config = dict(
    d_model=640,
    n_kv_head=5,
    head_dim=128,
    d_mlp=1728,
    norm_eps=1e-06,
    positions='rope',
    rope_fraction=1.0,
    attn_scale=0.0884,
    parallel_block=False,
    init='normal',
    init_std_qkv=0.023,
    beta1=0.95,
    warmup_steps=303,
    seq_len=1024,
    steps=9725,
)
Each number is 128 + 32 x the weight over its row's rms, rounded and kept within 0 to 255. Layers, rows and columns count from 0. Numbers have three digits each. The size before them is the row's rms in percent of the matrix's.

# k: layer 7 attention key, 640x640, rms 0.028, rows 297-339, columns 160-319
# q: layer 7 attention query, 640x640, rms 0.0281, rows 298-339, columns 160-319
k297 105:181161171132093205105178084094122123095093083135114162060171109085130122136136162103125133087162163092121121099164133193206115131107130108074131148198140170116117125089132177160122061180135183126112159105115150210156146154118168148109148124126095085118153130081073160107162125111101089092135117141195160133097153132122125125114124123140093190116043109119082115165132135042143132140133166088160117123127044168110141133132110152137105140083145116106108156076132201123189104089096124
q298 122:138113145167144086102153153125079092121153240125169121160124117104132209216095125055126162118167180155089114114138092099148166154192139080132097161138126122141139184122106099152155173218130168112188113134155181119115089125136130062144162158158121149157159139068093152109140138153183157117085127118072146106118140131156064172147106133157178119131101111072115150160196126116101159108107144131141147157194114146100104160121120168112147115125124156149158135182033100119119166119113148
k298 103:128155156195116116121084128151101203126161109175118158136133115140084131134092122112111151108122150135125175119106145129164113154136098084203147109116094119114071112127098168128114200140150095101124151104124070133131101124076156128174071087115173122143092141130111105104058129068121119094117138117054171163107078197109155161148146107151118177144085105069071130156134118107093076153174123146100119141129118110112088137092057155104181173123125103169124114091159103058087098139128179
q299 117:168109108137149152160142092104113125122105170099103167116111119151103161170087125160108098074133078166089125129071114112075109131123138133124137152088148113166179118159111069132177106135131162137142158130131155141129115078085205145175116074123120088153171101130124124141109139162093156163102158146160118155169122162068120179164089123146133097071141130142189116169069119116085148054118077110140130148095054139104114135090164102151155096092138156130161157100181104085112137129066102
k299 121:174130085179081114122119160137096156071133153122093184107090157108137111130031103142159158176136090144121112109109086080112137153123104129126095080087111149148116134158114141098146148152142123109112127110092145121113097126119147097093090120167091144138130127168140107122103116155110110133112124104099055136097107156144128158136162136177116134123126153165134124135114138109102158075148137091151117120151072149176117087148144166155138130160159096138093116067142144187158138071156139
q300 109:179084167109175157111098111147088134170091124130159100162079131073145076126179117106086104157115158168074152133118171087160111089096150122142135087177130120192121091056154154139103140097123103146141162154143071117105146082120136107142130146081109120116075071172173121156116145095190148103163140131126148171112103161081107076113157090114127081070129033130115167138152168118107084105166139112191174063097094101125151099105180051066076079166120165151160111163139090131132136160088109
k300 126:167113034161157168126082140148091134127130107168139145144097138154147108078199178119043133086161154116089141062134117085087136100158054089119172098172130114134108066109113155121153149065121129171137193149105121084166128138132114128116157120135162146013093158164117105139135140140151136117105106089108154150143043112056095089149107151111169139142106136145138076162129145100154186090135095142092124102149177173131096168132130089140124100150106142056155125103175071191100102184126124
q301 127:142121084136116101125119171130116146146123135145151180120120089096081060115093089139163135096101137054117115102162117094098195118101118191099092151150125111108104105136153124107114081181151140113135111159149123194130126165061125117146142113154126099159202102092161170116127134086125147099121131119100152165088159102116138156084146128150170103159121130038094119127148093087148121150144147061057144130082113090099073081101171131182094130189184134178080148163100134124090105098103135
k301 101:139125095120143129130151143090162121148149110096125143141155129170126201105080099144124092120183103089160170166092108147090115103152120159124133158144133104119087126140171132132135105173114202138085141148145152055166110164119049119133107157123095145128131133114101078135139169142170118155102170144129098144167108115118159130115111112034154131080159168119151148129081069056138143171127142124125170093179174138139179120185128091140087117154066114090128138142107136139154114129098127
q302 118:156186085166157105080155152128064096116115155100177169123161084134146149128171107136159099109155067118131118125114088108191091143132097154138121124131161169170167120136068202165126159207122114102140167076181172131206084131168152147155129079120133127182162127138155121078076086151110079181138133157149125168142102142143163137192114109071121118151151079137147141103150124070196116137136123107133085113116156174126074114079126157102128070158059192201108122125092138140178127130203152
k302 115:108162125122119132160140105147089110050132135158074118145103095159137111149088094147127130123165123139117174119133066139143152161161206110162115139151148139151133131051126130179160196150123073122178158123126143129156098103198169123133049132140119154113109070118168128120107046129115098159105088086095053091129029174099151123163067152122074156116161129126179097122178112106188136082104161084193126102136101114114084138174129138128129116116110185171126171141101086148129111240116131
q303 120:135113155131064139156159109049161160091085112152075147137065140142176158118063084172131188124105191117123087178104107152154106162149122154133090138131128140140140185112161175104144164127134082217103123117102109152151137124177072144125187137041143157155189158116085115119097146118045131142181140122103108174159187118125150134124124118131113175162123116143158126135153128153163095134113130164164124133061166176105094146143074109148138139017089088125148126162130112114100063145180117
k303 115:168115161169115142074153139086021110132090089098059150125085104154079142138117089137111114107133149122121152114102185112097155129078158163091112114162192184101153135164100138133178187159167109158162101210082151159093064143148070135161140155142120185113156135114091160103140085105130114129110090067145145158172095166132128202150126156134115103146138140139118090174126138156138084117166055173165101108167138067148131204112090147100164165090119118171148146136123142144138078151179156
q304 123:139077100135182184141130105133097160151122149096146194186138119114157175165088162096113122160120128194150171180153165102066114150128159177192140128163127126114121100110136124115062115082143122102140103108134093132151140110145139134068115058133095119138120152126158075141167104165100179107192116169071132132100105141118105095162131075131140115137175101123092125113167117103100134137170131174105098146144107123075127116119133097098080060040110086100123147096109125174178133092131105
k304 116:141073113092132160143127139146153108118161085136147173188154134122139141170153234117129086118121120133126096133156140075138149131067144122163190115152112106082089096113123096136060178091119121213127093163097170100130162119196094130144177103116138134137113080171150125090150129194151158125134108071138126110190185072116109125138116068087149113096150141227142116126138139170115184166102120115130114147124164169129163128191115152143156107108105120101137092080169098171114159123146119
q305 116:119116092213072079120074171081147179167172090133132098116161172163119125124137160111109161164135099153111119095137110124130184097095122129093141129145112160126155128161187127113147118118172080170154185131158136140143075181070119105053085160085052093086157132133163174083125135183180164114125160092077064172121124136132153140048143088159182121135117154101099158083045110106163142177116132138140183123070173082125152106083078120090096163147091152121143155117102111164116109197157125
k305 119:120109085163100070110184190123174176143168100137141097132110100176121163168193118121084121163142143100194175128194122173119112094000115134161163141124137144090112105123088148202220162086103095176086159126132102119121107106066112151144130193143102102168113133134109170145132163103107168145109173147179106149200152126057102153162133154145142113206175122155132158087115082104150123134094090148092151091077162143076182200170096092102144093160097139102165162098149134126138142141131105
q306 112:186110107139147088074074143094129133107178173115086121150142118143146153170097180146164126132123103095087086092097140143149183161129112156119131129126143176098093160149112173109121138118191138118096112051144086116122162075136159127124194151076139127117119117113036110192093142114089097157070051156102128116125102154170100112106140128156126147168179161144107161115074137112190136156195151092075092161077077179130096095105066135168182130150124104133157134187147130164133078105114105
k306 112:095097141144095116093142157118154170124114106152142108150130079180161177106130131165134142090110165106156096183158092147100158111150132134125151121151160209150176170165141175129144088081182095064090124109136177165149115152156143156138224089118154152135141115126095132154101151124074159132089058150146173139192087140117110137122104152090119099150101162166109142115134072058185134084077101180144147125179096161153114143100120114152123107082127166106121152139136150111121122155156146
q307 117:149104145132081094094118115157173141122144119124118134218143140116096120113104070115096101183072105112120163042170096105096124090105132156178217167171204129106117104132097100106078120171116135185040115134085058142113095084081122141102180148098166080114147147126118118151172145136082106099151130111168179148117084124127107151200128174113163139161142102095071150120160138091156123148126093108154157072119100138129089200130081128119082111083128153064091161111156177105072119171117126
k307 115:176083118155114192109109062171080099131112087206133115145124178145133164124138167104158096134084136042119121160126116129097086111102115181194178157092130123133081109177157172196123130100156065151125147162079147090140131079162103097098192122156155104088103182124115098143148107170152092141110066100166150075175148142154064189117104108137159130140121151124137135091150133117073153096150132159121140139159126145125143091156083124118151166132101127151130108124107179139134130107096140
q308 110:108128114129144144110097127082142082117140120129140092135126075125109140151176140084089105095110092058119115162095141171113090132127102106139078177127164055089160161119158044153133152064117116090087079136125126124146104143110196105105085092102122109111170158128089122145140127153131165091091117123118120080170139116155152178155060102056148124053132093138188125139156173155162167098168124111125149136145104137105134169085130124129116050090100091134083170107155060117135167142100084
k308 114:084109129142129086145058127160140117137126123162129129116124199125114107115160135122145150153080122096111134151104105137153097142190164123171144157119088114148166145110175136103103130117133115078133165117156083086138138171061065155127103142137143107104106063082139063171112139116156198102147129164128128087093131166131137143116109134094073132103067124079139038101154111115166119154137166151125119142122127093072138110179069162128096090172136101146090112136113043087150168121111084
q309 118:082129191150099103100196107155123119139117146080205149126106152156135111105132119087084120106106145130086073115139144116121142059162123111157103142144112112146144129151156129144167088098173175144105114132100158124195092130067115069144145126107142147167117132104135113105143110129172159109109126141134131113091095111173133135112154124136101125169135097088116121151178135179142097102109148153142142158186119139099182184101086128134106152110131111158188125133155115154144115105167144
k309 113:123140107089071142132166122150184093169157138131144155102140180118120188098099144082148116151064136109160168180157142121102145135144106170115095098120142116109114122161112107054097094134136178175170112122057162143111130102113065164137127076102122174144074134164147163132198085090158132174113142097131151167118130105127095163143141147137103123153153127054094123125220156170123071079127120112102147163101119179148108116122164113133167102139157119145112146094164156138105089061135202
q310 113:104107093115133148150153149098113105120168109121132101146160166144127125135133171150138132100100131146142151153065183123206151101116091130136130131118107148072150112069140165173126124100056123083081132097126090117079154105107151119053170174064168126097124146118139148103165124141095057131145058149128100096111149111099140112141113110136166068130180114154131164155106216187138146147170141119127129129080132137120181117125118107153176149130148145060155120156169113160176162157114078
k310 112:166092138152088103129129168164107102141127129133129145102053141109082128140159147148047170160100133082105160106116153185127085144069111171075095140089155192122104120074145162146173135130118154145180157123136109135062110092073110106116107128127076082115157067111129096083126116072087168070143097143196118192093153173092152053109132089125187096156135155085178078138107120097115095217123124105054165080104119083120157069112073129091185121168172145147069131148066122083148139130130160
q311 115:079093145100132173097085075059045144087044089133065158122132079114205161118182129075132140108134139121125077127140119124120091132201147113183154125101121107120119107161097177081138146118126152127148149087107079145085180056131107128197158113164102158167141069170094150202122133114126124112145055178130239153160194148110112106124155113179107106116112142138119135154119129126141088098091161132122125138117117161148152136128068089077171070133154148119137116139168167162096120105126081
k311 117:179110187105088118131107034096131141070154101152140149144092118157202143072163140105151159111145116105103126184145141118152166142147180178017131146117104088107162107237120113142119103116109072142118099073096105115124135139136113191149175126155042108095165169172098093068121142134144133074120087115171203156080170146153122186098156126080146116084185127135086138148053141138188155133106161150137128077127062137084139151134118097130113106153128152089173098104200113116114149120144139
q312 120:100074121104087115061146155088136129106153153101118108106144138144168154138102129161179132130144162093116071144129111114100123138109186184140115110123089167095131129142098107189158113159197121152166083109076090091135116127182166131146116107170155137107181166092139128126144187114131066093131162132125155168163125142048085147153116151165118174164140192125187155148096058146195104125127096105137137164119181163152117102112114153169154131092090145151126083096119087105084146134096171
k312 120:131109178140118151105193129097125132140166166113134104068160148095133143066074163150193095124156146114112127101157168079179129116111140121119152118113160175153145165167057130152071174173131155093076092119174134150146138132186172127119166127163139134176188180135129183104161127166087094119116193115166138129137161087103158143145153171103115142104112109105111177110080098116137114102157164118148141138238087151159133109116166170111123084084084085161174127115114167150096141070107109
q313 118:141135107101142125132050176169158152162122111125093111086173125108074092141120104111096149078128106151065129120046117100174099140131132113167091132130124107068159179183092165090124151159167161064102163117105147123158104101127126113125184121097113139160098093147086165115103107079199133135102109159145113117095096097101105158170063097096147194134142073178121144147082106148118059125149218129136186119167149092169113147097061119158175098144148100140149156153092121124172147144086158
k313 113:131120113047120107090114170151125122147110161081143102162120195209141124125148066110133150150105136126151084161108119120119165170123198180151138101106125136158142107162080089120137164151169156096096125131114149097120146155151135114127163134111096143160119063123112126159044128163134141170139077094096192118128096086105138055081165157098085121107121107132145193147187125078100119161090133171157140133166185097099115158126093110129118129133094109115136070148104152094115132058149118
q314 110:146139116080179085099147109129198171084145142121165120131151170087137059094146117151104151221107123143111126122123119180156154064104192080119099116097129156120069188164169156156116166121132096135131143129155118115149160133097139137116168149163096111092129158117107138113113123130181174176154152128134157143078171092139126110166110165161142125097099138089156138160168132145099161102129163153137091117125181120134138130076097042097126134105107171160112162134162109160139098084096179
k314 112:178118109117166135199140129202081135194127093200168135116154136124086084112162104148125163141129142127119091079119130096106173136101105037107168176179132167156127124070145183121166177233131132108074146113096112123183107105106077141106159185118127163148120135141103119144139137143133120129155092163138122128135153144139175114167135155144099126097129100194102068167164127122129161119122183163162122131096187084128092227134156109187062118155116187125124177138112102157155146102118149
q315 119:078138092174104144117117140111070118158128148136104143097142117176149072143081190162180135142119098112126143072096147112131104094189168105160121164093100133140120161192089120147158143126130090105057117112182103124132122112119130020106159111150151169122155129119131202155080118170136151134142118120113127141157092105123114130104144110129086097093133142145162133164126164220155161127133141156123160171085115113046102074086140125166137155095143144158156090153146111121148151115149119
k315 115:149089140100086104118118133127088155139124137093118121118125135121096117112109116114157161202112117127165152158119158141121138159130128184164127094083118115147085113137167109088167135194117173117175171126091161134132120170064048176121147116133088143136124097139139113103105058071119230081106092160139120127117153116114080164157132136184154098075150134108085116164143085140102082095118110058116129164097101109161101108073146115140124076098182164165149179097170086144182108103146153
q316 119:094186142130092108148146095139056106094063094148139162093106186138091099149126114105090190138142121106129072183054174138157138067143089153143153064157137169089064124067125170136196088135161167152181104106132118116130218176094143132117132157099134139070109116113103138135132089007130091133149139165155153155112112171160159141105159162106119150103114127184105163157133074109165120133114116050180143215157126158154146081127117134087107117083102095224165133118132102141105134106147145
k316 118:104179134101161138098169116131074149120168135136116178056140138125142147035100099116161100096093145128119153187183122133166122114110136127073135133135135187158101112122084118182131098151108137172076133190176163118105199123177134115166143164107153127130092087160091132135171107127134102107096088112097175183140116103094163118088101116104112136075154121106157136124112095103158136206136133144086164067152143119115137123128138087174083098143123160124156024156094082121117163158111165
q317 118:117144113069190127164165136108218128162093124151124111123129162080167165148161157120174157158126159143172110074098123164108108062120118148123124095117148143122127087166154117142079163134079175135129076059102095105182119126162111133100161157120101133066152182116118097145132131109112127134084152150172094150148135162101064136130162119177098102136169069103118103129076166140162132159128154125097088090089182142110132112121151118090160182143099115173156127121093100100079135183195135
k317 120:082214101106132117164158129137200100118172142099188085106115153119100149108125207115129111157151131069134200113123106093135118075103115159101121136144144169119132126123129155171112126164098088121128103120104124182169098179108151150140169132102072098074169146117106139174175114117115097137089128153131138128157130149145118120096118177154188076121139118116190121162107142098176147186068203127093090071103140140110125187123083108106069174096113115110124119102077079154159117141135152
q318 113:108083126167131152125168148152162088164143108174152156166139103167142086159152152136146075116113113117167168132104171135168086158132105127126144165110067109102130116160143188151142153101150132115109152152143088106102162133201165052125115155142155116118066124158180122108137146180147137122088125088150114141138109143122082083106153160169099119137170230072138155107151052140129143141127126143126126157112153085120124172097123124046155130137099147101136089152109148074120143110075152
k318 109:113095152144128076192220200115066071072130131153160113128089167076088115194103112155121120138141167123144100126093131120142114102129090100128129128152134113163120092073163156133118132125144170144126149078163110212064168124093105110122122122182165151128165129096105180130140127134135096154133127106175148093182181149102125089171122101107153096163113092078114176097142094169054128132148151147088134147130149137166145121063151151099097179104172178092119154138173127128086128078083119
q319 108:152129154136157157108124121184120129123137194195066152115142102089155112106140106102121129107126102122098089168185150106147111142092131152084132141114172150143126111132104134128124083131076123103117058166098112101106153184138129160085149123112147115168104144148116165144146126071081110102096156113099109130122139102122091168113181088108143141143138198127154091134122106151147140134140087062058052133098073181042166181153119079152155090134131105114096093153129129098108176174137128
k319 108:125135128158119147110143146115104159066109081174122116130136193080113121180143105114124128113133118168104124146137120113141103120115128108159058108065116154180166103120157138119138067070201202104163109195142106187120192175111120100105130102093136116098148174070098142128096153056085134122109101161103153140120146119129107158097142093144120053146052116129132054169141178154159118091142131080043112114151092148136109120092100158102172158077151108131124145113142190138150068149117151
q320 092:155148121089076097155098081138117220125158116167137114129068116165164126135127147139069089085065103166151189046082125115132094099079100132095024143140078107133161126130113126070170114133126085165086161181129099127182116116121077097146123093135175159160099156167082102106113209109152139154138120113121163101131176159163132110141163211096098079145167145094087111145104143139125175139134157128075133070151177059145078082168205179112096083166067163155173155113085125160157108158104153
k320 095:089121170130130139117183147118140107104099181157135120141166151119099109132166071150113126120046162078138109105152120094131168080130092130197133127174099130125128149091120128118137167120083161082157099125135056157143143131133129045102113160111137130146119108083149176140150091122122096094175114146125177108117131097151118143119223089138076123123153089120074129104142038138186107078118138136157105229084117178135108095121126133124146118083147097190103111168159126163128137091098083
q321 095:128164146088199107086139077113067151128141135087084081086094089158186126131148198115210110122113089120106170086113115096175106114095102144150091176133128111103094175098086157104158140143112148106139143096064148084115202137129088187151167076090136137147143167186137127107125149179112144139134159098171165090067138100072134137136104122114199098173138138168115112057108113096139154131111212171105141150114124091078147147172081169145117165086124149116116159121096126081190098144117197
k321 093:122117057113094134117106102095203074219123113154184088195162146150112112104122126076131067035081128114129116070135134068143066116128123171160110067109163122110161148152119115121173101151183111128110148134128199115135099123148132091136184155138170127061132154114200089156076146109098088170072097174121150150172121179129127184103128112140151087135179174099172144132114132119125123086140111140124122193128147138182132128111105146045188138194064156096141145114123102152100149121117081
q322 085:109145066138167096085166106132110081096140092152153142160168205111154069132148103139120159118183154107128105167155098132117143123127195133088139150160137149116134142029108136160080130167106148080142127058124177130048173090125110117107138151100078082090086117120147157125144090144089076091134151135150166132077058101107130102129133095141107145089129150155075148144160141109154083170100121136131129177103152198123136135110110189178131131079136150132062067134123109117066102035137069
k322 090:190074105088112139155097107101150136203128135101094074148145101147141115098163175109167135145094105147109122146135130200135095176128129153106147062122098219099133141151111128134150092089180103140060131119118160106103112143160162114112138163123179169089092188129142109130125052147174150192128099172105128133160132130058120129115053101115145107146118145103172131134062136127069163111150081134142093104109121140149169131133123068065117188187137159126142159085142086134158159147077147
q323 097:158183186140111102115108148152132144104149082136122108134166155104137101143114073155093158084125113179139105097127137137126114116156072113085093149164117106103134083134129137071121062090121104123131158173219089130181114102140106139142065119117096125126155144121053135142105216110129077145149138132074136067106163177078110109145186150140114069104170140083097140149127121112159109075119125130145130102181148072122157158076161195143104125136112158121132137099173156164099159130132087
k323 093:123148119129067154135101080112168171122087134128116124154116130072110160107108079071114103140074116067090095146184133156218127081134125090097110096108125184123115080066135165118127153148172197143163135065119103173152205125111137120110140144152122124118100056120144136071213118141159112110088118125147144158131156095133133069185234070153094119117088123064114099110198095164093076163148161137148126152100120129166097099113087104105145157108203059133116138138122188141099106090100145
q324 097:163106137093093189118104161120134165148121185132131078125095092116169161077076153128183162135077156184078157093109203049171113101169142135154144101088178084126103183135146114122171114120164110189130139141072150109091172126134102191166104083174118192059088126172122117132156118145148155157068130135139121128131175126137121100156117079082125189137134125157118092108109133144103169120114114130126153144127086122113143102175105105120150127142167083037122144153063131113169156184150163
k324 086:069093083108159137153110156120106063169108101093127156146135180154127129128095154142113120155120118092156165089102120190149083160109106181171131162091089123171196097084131073119109106133154127089118092148130151092123116122138103114151171137107148138177171129135122136119121118081112177154114116162131083099162141135112125132139111255199085083096144086125166164085128132103138047134096128132144135166181136119115184188122144114113136098130086135173139105136096080124101152123134097
q325 102:199155120156081138114107174143179146154144189099092090154086130086131126131119150177083134143130106180114140122135088136087073144168164092179136123140167143157125111130152127124161083070149118181039200174134095159165097137176155062142066180142105114092081120124173084099127177049058103159143086146112101173158128132119141124117139121139094059117092090192109089102103139145139098172116129163147110166149139060124119083113118155131106158148098110083134143073104184176111109131129110
k325 100:130075154162124152164100143097127194156060163122183166145190150138107090127165095041113114161089143099128151118100157137165128070109148175173104114142115116072146081119120106138117164128140149112194141122086077095085107194105093156116133158117136115123114096066152097086154121118170141130137117165128135071120144098093074144110172107103147142117144135057095116129154114161101118159168113070135160195211104142165119129167119113167150127148196090163163142139141123139109180089081105
q326 094:084122110128143145145191106111125091121110102122157153113127091162087110155171107138113125157156148126133126100145104133064157127151125111153126131163098134135140169121179114156152095106109159146125128087139073112109121094098125101071134113065089123182168123090166137213121167120120082174155108123095182084073108110094075121121131105184125107119140154092123232158133117156106085135139174094106125134136157154155131130125147131118116103085128216117121080150100065125131063125110199
k326 092:094165116123128106157097148134085111084135119155068126138119116054096153125100135147177130095159166092170145180144118180130152156126160150074109170116134142218091136102122153104088135136152105117179137119088107161160117127127131136131127177112156103138083085106147107126098089153179106083166216132108136160151149167125141114095102059137151135113093127157117124176082147170173137171160183143109116154017154122091122103114120180118103169172165117148097094103203175147166085105136139
q327 098:140085104145099156050126127113116094160078167101073168098124097064145128144132143098157172175163132132117130109176169121147145070115187146159168112152111109124118162099119101178139134116149172141114129049155146109131132210121189118185220137096126166096106155103106148116165144151127109121128106123092107147114185102106084081115151072140175179113143151162129150138132128130056099147109131159142094113125132165117049112129146136158128163097150167108101064129125051200141109081170130
k327 094:173140152096156094130135165186139139161109160132169077197156091185119182144135120096131180150155172084153178147133112146120108159076137163148132129129112172126089074143133211178163140152175098137117148119064117133064144144175060136083107158080091135189138129154155153119180099112147111126121166134146126093154098122116085106145072158093189139133130085101134121104171149155138149175150148126160136131133132074152141144131093064128118164146122093188118108097146155148069121118151086
q328 098:162144136093107191166105122078090119172135158163071074129108153142165135102088127120161150126070129156122158150123183121174152151093126163103116133073166110105101129182107163208146113117139170135106155175134174106118155138168125191159211169176152182114128134161138125116103120197099146100091143098129152136093125102108145143105118108106136147132145162159124132117060129131132113115092142138120110109091076144135097116147068133155142139169115119137109154124125132137110110068149187
k328 090:073074161112077096103109161096127160170121123131102160113094080153138091093178186168152089096153111135104184098103071095133112105140163122120136165082148108145091149177107106144197133075136115089142125132122113081180109152159127151110121094112140215135118146159127124140119130124150112153096077198066141173162057097112130128124075105115107102077149130109158126099114151132180167063136134120189090080147148084119133106112098086128112110147097142067117172100118079081142136161090139
q329 100:113103128166175129167096168088135125132082086148168152115119128110107111174110118099153105067120147058123145112127135088063069146165116174069129187165089190141117115142146161107132146195125197084136103110174151177135139131080111139173164114140114098204155115130152143117129122147142135138070186139190138145116085155074177133155102162150080065145090126148092133114164082151135083166138132120125126121130172122127155169129152107110102163155109167156175083163158132124130143155105192
k329 102:154191167131137140146127079126096136124143167128183197124122119105133157120127139166070164135136109108134131143097163135095189062142152094125093140129128126063115232135127139083123165110105111102097215122098129165168106112075125131095148094057106073143173127142082136089118128156093176146182142112127158133084120135199086179125105156099138150125071077096131156156104164137148167121139120139077168128144092119107126128144153140100115110102147116101106155131108094172144090119167160
q330 099:112102101107101128128121049148176146115098146121088109138164179140098081163170073148142147122116162166159084102102107132124139094129112147120152134131141138146044141166116035103127128137146145131130095080158156112108200122148120123132128129113121110050063101122148175166097152062109195125157152102054133208132151083151148107070144104145116186171125128150152113118110142129089117180129156117146160122144113145138133077096187127164165156183183091072103110071055080123095088102073100
k330 097:151161120107118119083136161132150145184098131069137140111183076135074074130090116072154161166156108172161188116113110165160106159128102165135141071160105138154165097137172109138120121171151171091152135144133099109116080180087099138107099131122143109124139101166116109183171066170112051070138173079132117104119132081127107163072136111101128061120080128137106129175127091157143099128158118137100139181045131125128127140163129082183125179147190134172129111176196151094164125120126170
q331 102:134115156084111117025111102144127094148129189093085103147122069082143108125153153079182117148123126179079128154127157105175199106098165117169134067091137074137093112131177123083134089078123106194153091092143123099117120158095112198193141088100157179147130138210158095152134074160141091129102123054175129150162162093130148182141146136138159156129156116127168093127094163132084118123106083165134100194131087172125081127168100109116151144164158091105139138106162153114167159096115147
k331 095:095140067177083123157138141215176111094151125114158113125122092102111140055190167125181113179112121084176119119188165097104118125141099180135132099116176104145160122138125053095150140104095095145153148114114102124102121112179077115126149115136121133080153171126151132176134117102146116084139135148128108102169145124122099165197047134062179068152144162150198130145148163146108124122131103135157155137104128110143188123082095121141093145116167086105171132072169169100124114136163092
q332 099:130176094148144157147133131140158104080109118146167205129155154082078120150108106155099070107168093080130135090168144120089089077145091152150127157132072156112158108096118154124154126136092168087157056132187139189113136075100117105162128147073134088191175130157096130115117123123120153149137118159086122093120182172128089065117126071165167110115113127115069148104158110128156084119108132079097128114116168109144136128088205094100127115084104162152152103114165128101125154094131109
k332 099:172156137112079148109117085104108134077114142150130140156131094101070134185073102142170142196145177178165128196107150138154108083145143111039148126102162140099076097117101163187082130169160154130128153142116167153144098168071166117172093135139121157116130075134091143112136106165120135148103125122153133218068095122135136118180170158130131106163134129101108129122192139105136106205171114142118131117123080146136106146127140158135147182090163121129105127150125182155130128123136136
q333 100:107124160165151119123144092139139139160118181124131114082125165102101071121104087150071182151103125160125060064184141132121084126153157118104089175213128135120069133152095058084175062121113188097109157093102088142151117140119191125069110102113110158103123144171135097171124114143138179092116077111026124081132098096132098153062130110121145108125121100111145124169113103097129068124164126120125154125102116137136094082168166139183136094110177118092085053135101079124144073098102096
k333 098:102190139121136124107094138103168131130119171153157151126141111101145109156099092105132165186142140093099120152107117151101103120043149098156172099165100168127124087101150183111086117173182195116116123060141127172056080157059108095122161188163142047132165083105165162169131085143166133111164148151198085122148134081064151117123187136218157149087092120106030184127119076164099063105131119128121137106089103159100123121133121129140159141077197106164100167177116145123146069128115099
q334 098:151126156148101062002169142139102103104052156132104163111114124158083159135163103063090182100138064072130121089139107143095159117136153107206082086143128146093151069129092115154162084100115113070116119051133140122147146121156124161224140223092118139136152127077178143103140116122119164091134061187078139135154132099118171144121098086107151151145168121120162081100104097074132132095100132117160091144134153187112134138126101178125139133118103123132131140110083102137081140100169108
k334 105:166121095136113096091065141174138146093157188185137155106171129115102100084131100110096116192141135121097121177151151144117126196115089103121149138161088163109102150112166099075132124168120108133189086151172154140087056121079118059101093124131070055100113066117118164072153150118133111102150164090129126092083147050110109151172112127134124113151076130125099181166174135148071073157150159100165129147139110139100133121149123176162167126139176068140166125114092133112140073116106167
q335 099:149077158118077070088081101182131116170188100142123110154163086160146180118109159114133132120141159140124136138107089113225162141093107091138163111125120079123105076088104138170164160110127161145124151144122115076079177166166134135108108111152190125069114153185203122140178096142133098135115094056122159117105048118097106198133112181136154129140117082129117125086111144122121197164143120127168129118142113140164150145114076076136196104195139088112157130130137155124213147095108120
k335 086:062130084137131144124149114122168086152117114125103126133118112165178120166111174153156112104071064167102141111122173140135171117164027123169200074125139140149141168141079094104159112131072116140144105126124119095119137103208117173158157134131114119107081146165143140170133122106096189079096108123111100157159174109119130115108113172060130142145126139147178133141141137109130100117089163123109102129143120161151167168104140073129134093117104119084156090167064104078169154140105063
q336 102:112107051159103146199128106093134111079178147139089210121162090131076172141129165107122138135074153099161124085083198115148150106174153164116112146135115093060080108146087101091138129183113142128142101145126119180119123104101161145095187165175152130113180197129083102192096112105079172081114140131135141194152125072069112124119103100169127079123124172071148162122128146111164118114169153108134092112061144129118136136112098130095151134118127157167154144130119132126089102119149083
k336 105:131122143176197120150131112108149195094154132156163147125128137126086139163151097131138142191170135099080073151102158146128135127112076103083064117135167143158073182128160193126152138129128168107119124175175067119103133164072083099146164173110141088135156067165140150105139115143135105109127179127113164162096134130147109162126172115109137173073097138157114149132101055109127090185101124109139120111115140129113037142112042146195185119102203083157133145124125146170192093068154164
q337 095:142147086093136144156097135115135124140134106133099099178128142126136149131097171132162132162097152140164136134084091154166094191121118123115160142095199127100116159157151109138135149102159120133109120123116146137081057140189111144095174129125123120090131113128105062123100171150109102147119214126161085155109077161146205053126091129130117187104146148163130154152118194121173181122138150146115070134103116086087154190132061127092158126096145134172141117154141189153087153095114150
k337 094:102107150122122123159143150161134159196165120163122118139132147120153163129170158131132082097111157086160146081182122077162155123161092217133115157069184110175133173128142116113178113101117117122102138126100128057215156120191160195105145097173136204132121137197150164095126157160095168171082097101111140133177108143145161093121133121130125072142127094118200118105086080098130146122112044165146105097124141097182125162060171079090127151141093142094134123113135089168086153140134145
q338 103:151138139159141100124119064126118154120156129168147073146132080145175131216065130099088209148124089125111129144111133113102116121118129086134104055120156191050139163116103133091117146129138028092137112059059142138151137135073148131137196144121114114162128110155172125092116100143182167099154193171096204120124101142140112130141141100101185089113120136130161136147095153120109139091086146122079173145117131145183106109105153121096132123185123108089159145161097091169121092135146194
k338 110:101119121134179138088148107197136124119135166141148112059155120118118127115117138152149168083163184115112042146142081127148084099171104141118075137123146160189109110092144182157093140114144166180159148087177085141107112103134152100087110095111140164095096108085132170170163138154131082145047099104126114147151110134169174136144165137135159097131116118116107133115133125121105145148097137127099183121145113143110169162135128144108176155151123143163146109070149140106077148112110056
q339 106:099077114161194151079125143110113066123162119138102187131089125133121154147157115137143066078200110095157147138154202087093151085159177095105187173140099154118196142120142167078148148146069149071104116105095064161191088097096144147129147070076096128185201137138091098151145078140103125114162184144168174169173117112131147114167162151100122110124150113110108153173187135106167099069137133098122153150116202140149107144118157135074092120128094184151153150155162156110130131148099132
k339 104:144153172146138139134155152145165122115060106142162124072120126155127171100142122184044132112110084076094110098142175075131064078096170173096109145142134115122144141097143107146160141116091107098086171123175157144169174160100145089112093133135176152124126165075165110055150169107110119100170111133112163077151090113190123141082158103164183158138077145081112120156108146127080160126138128119114127125082119127131158174127119125074137108143114162128158147127124143204130118089132146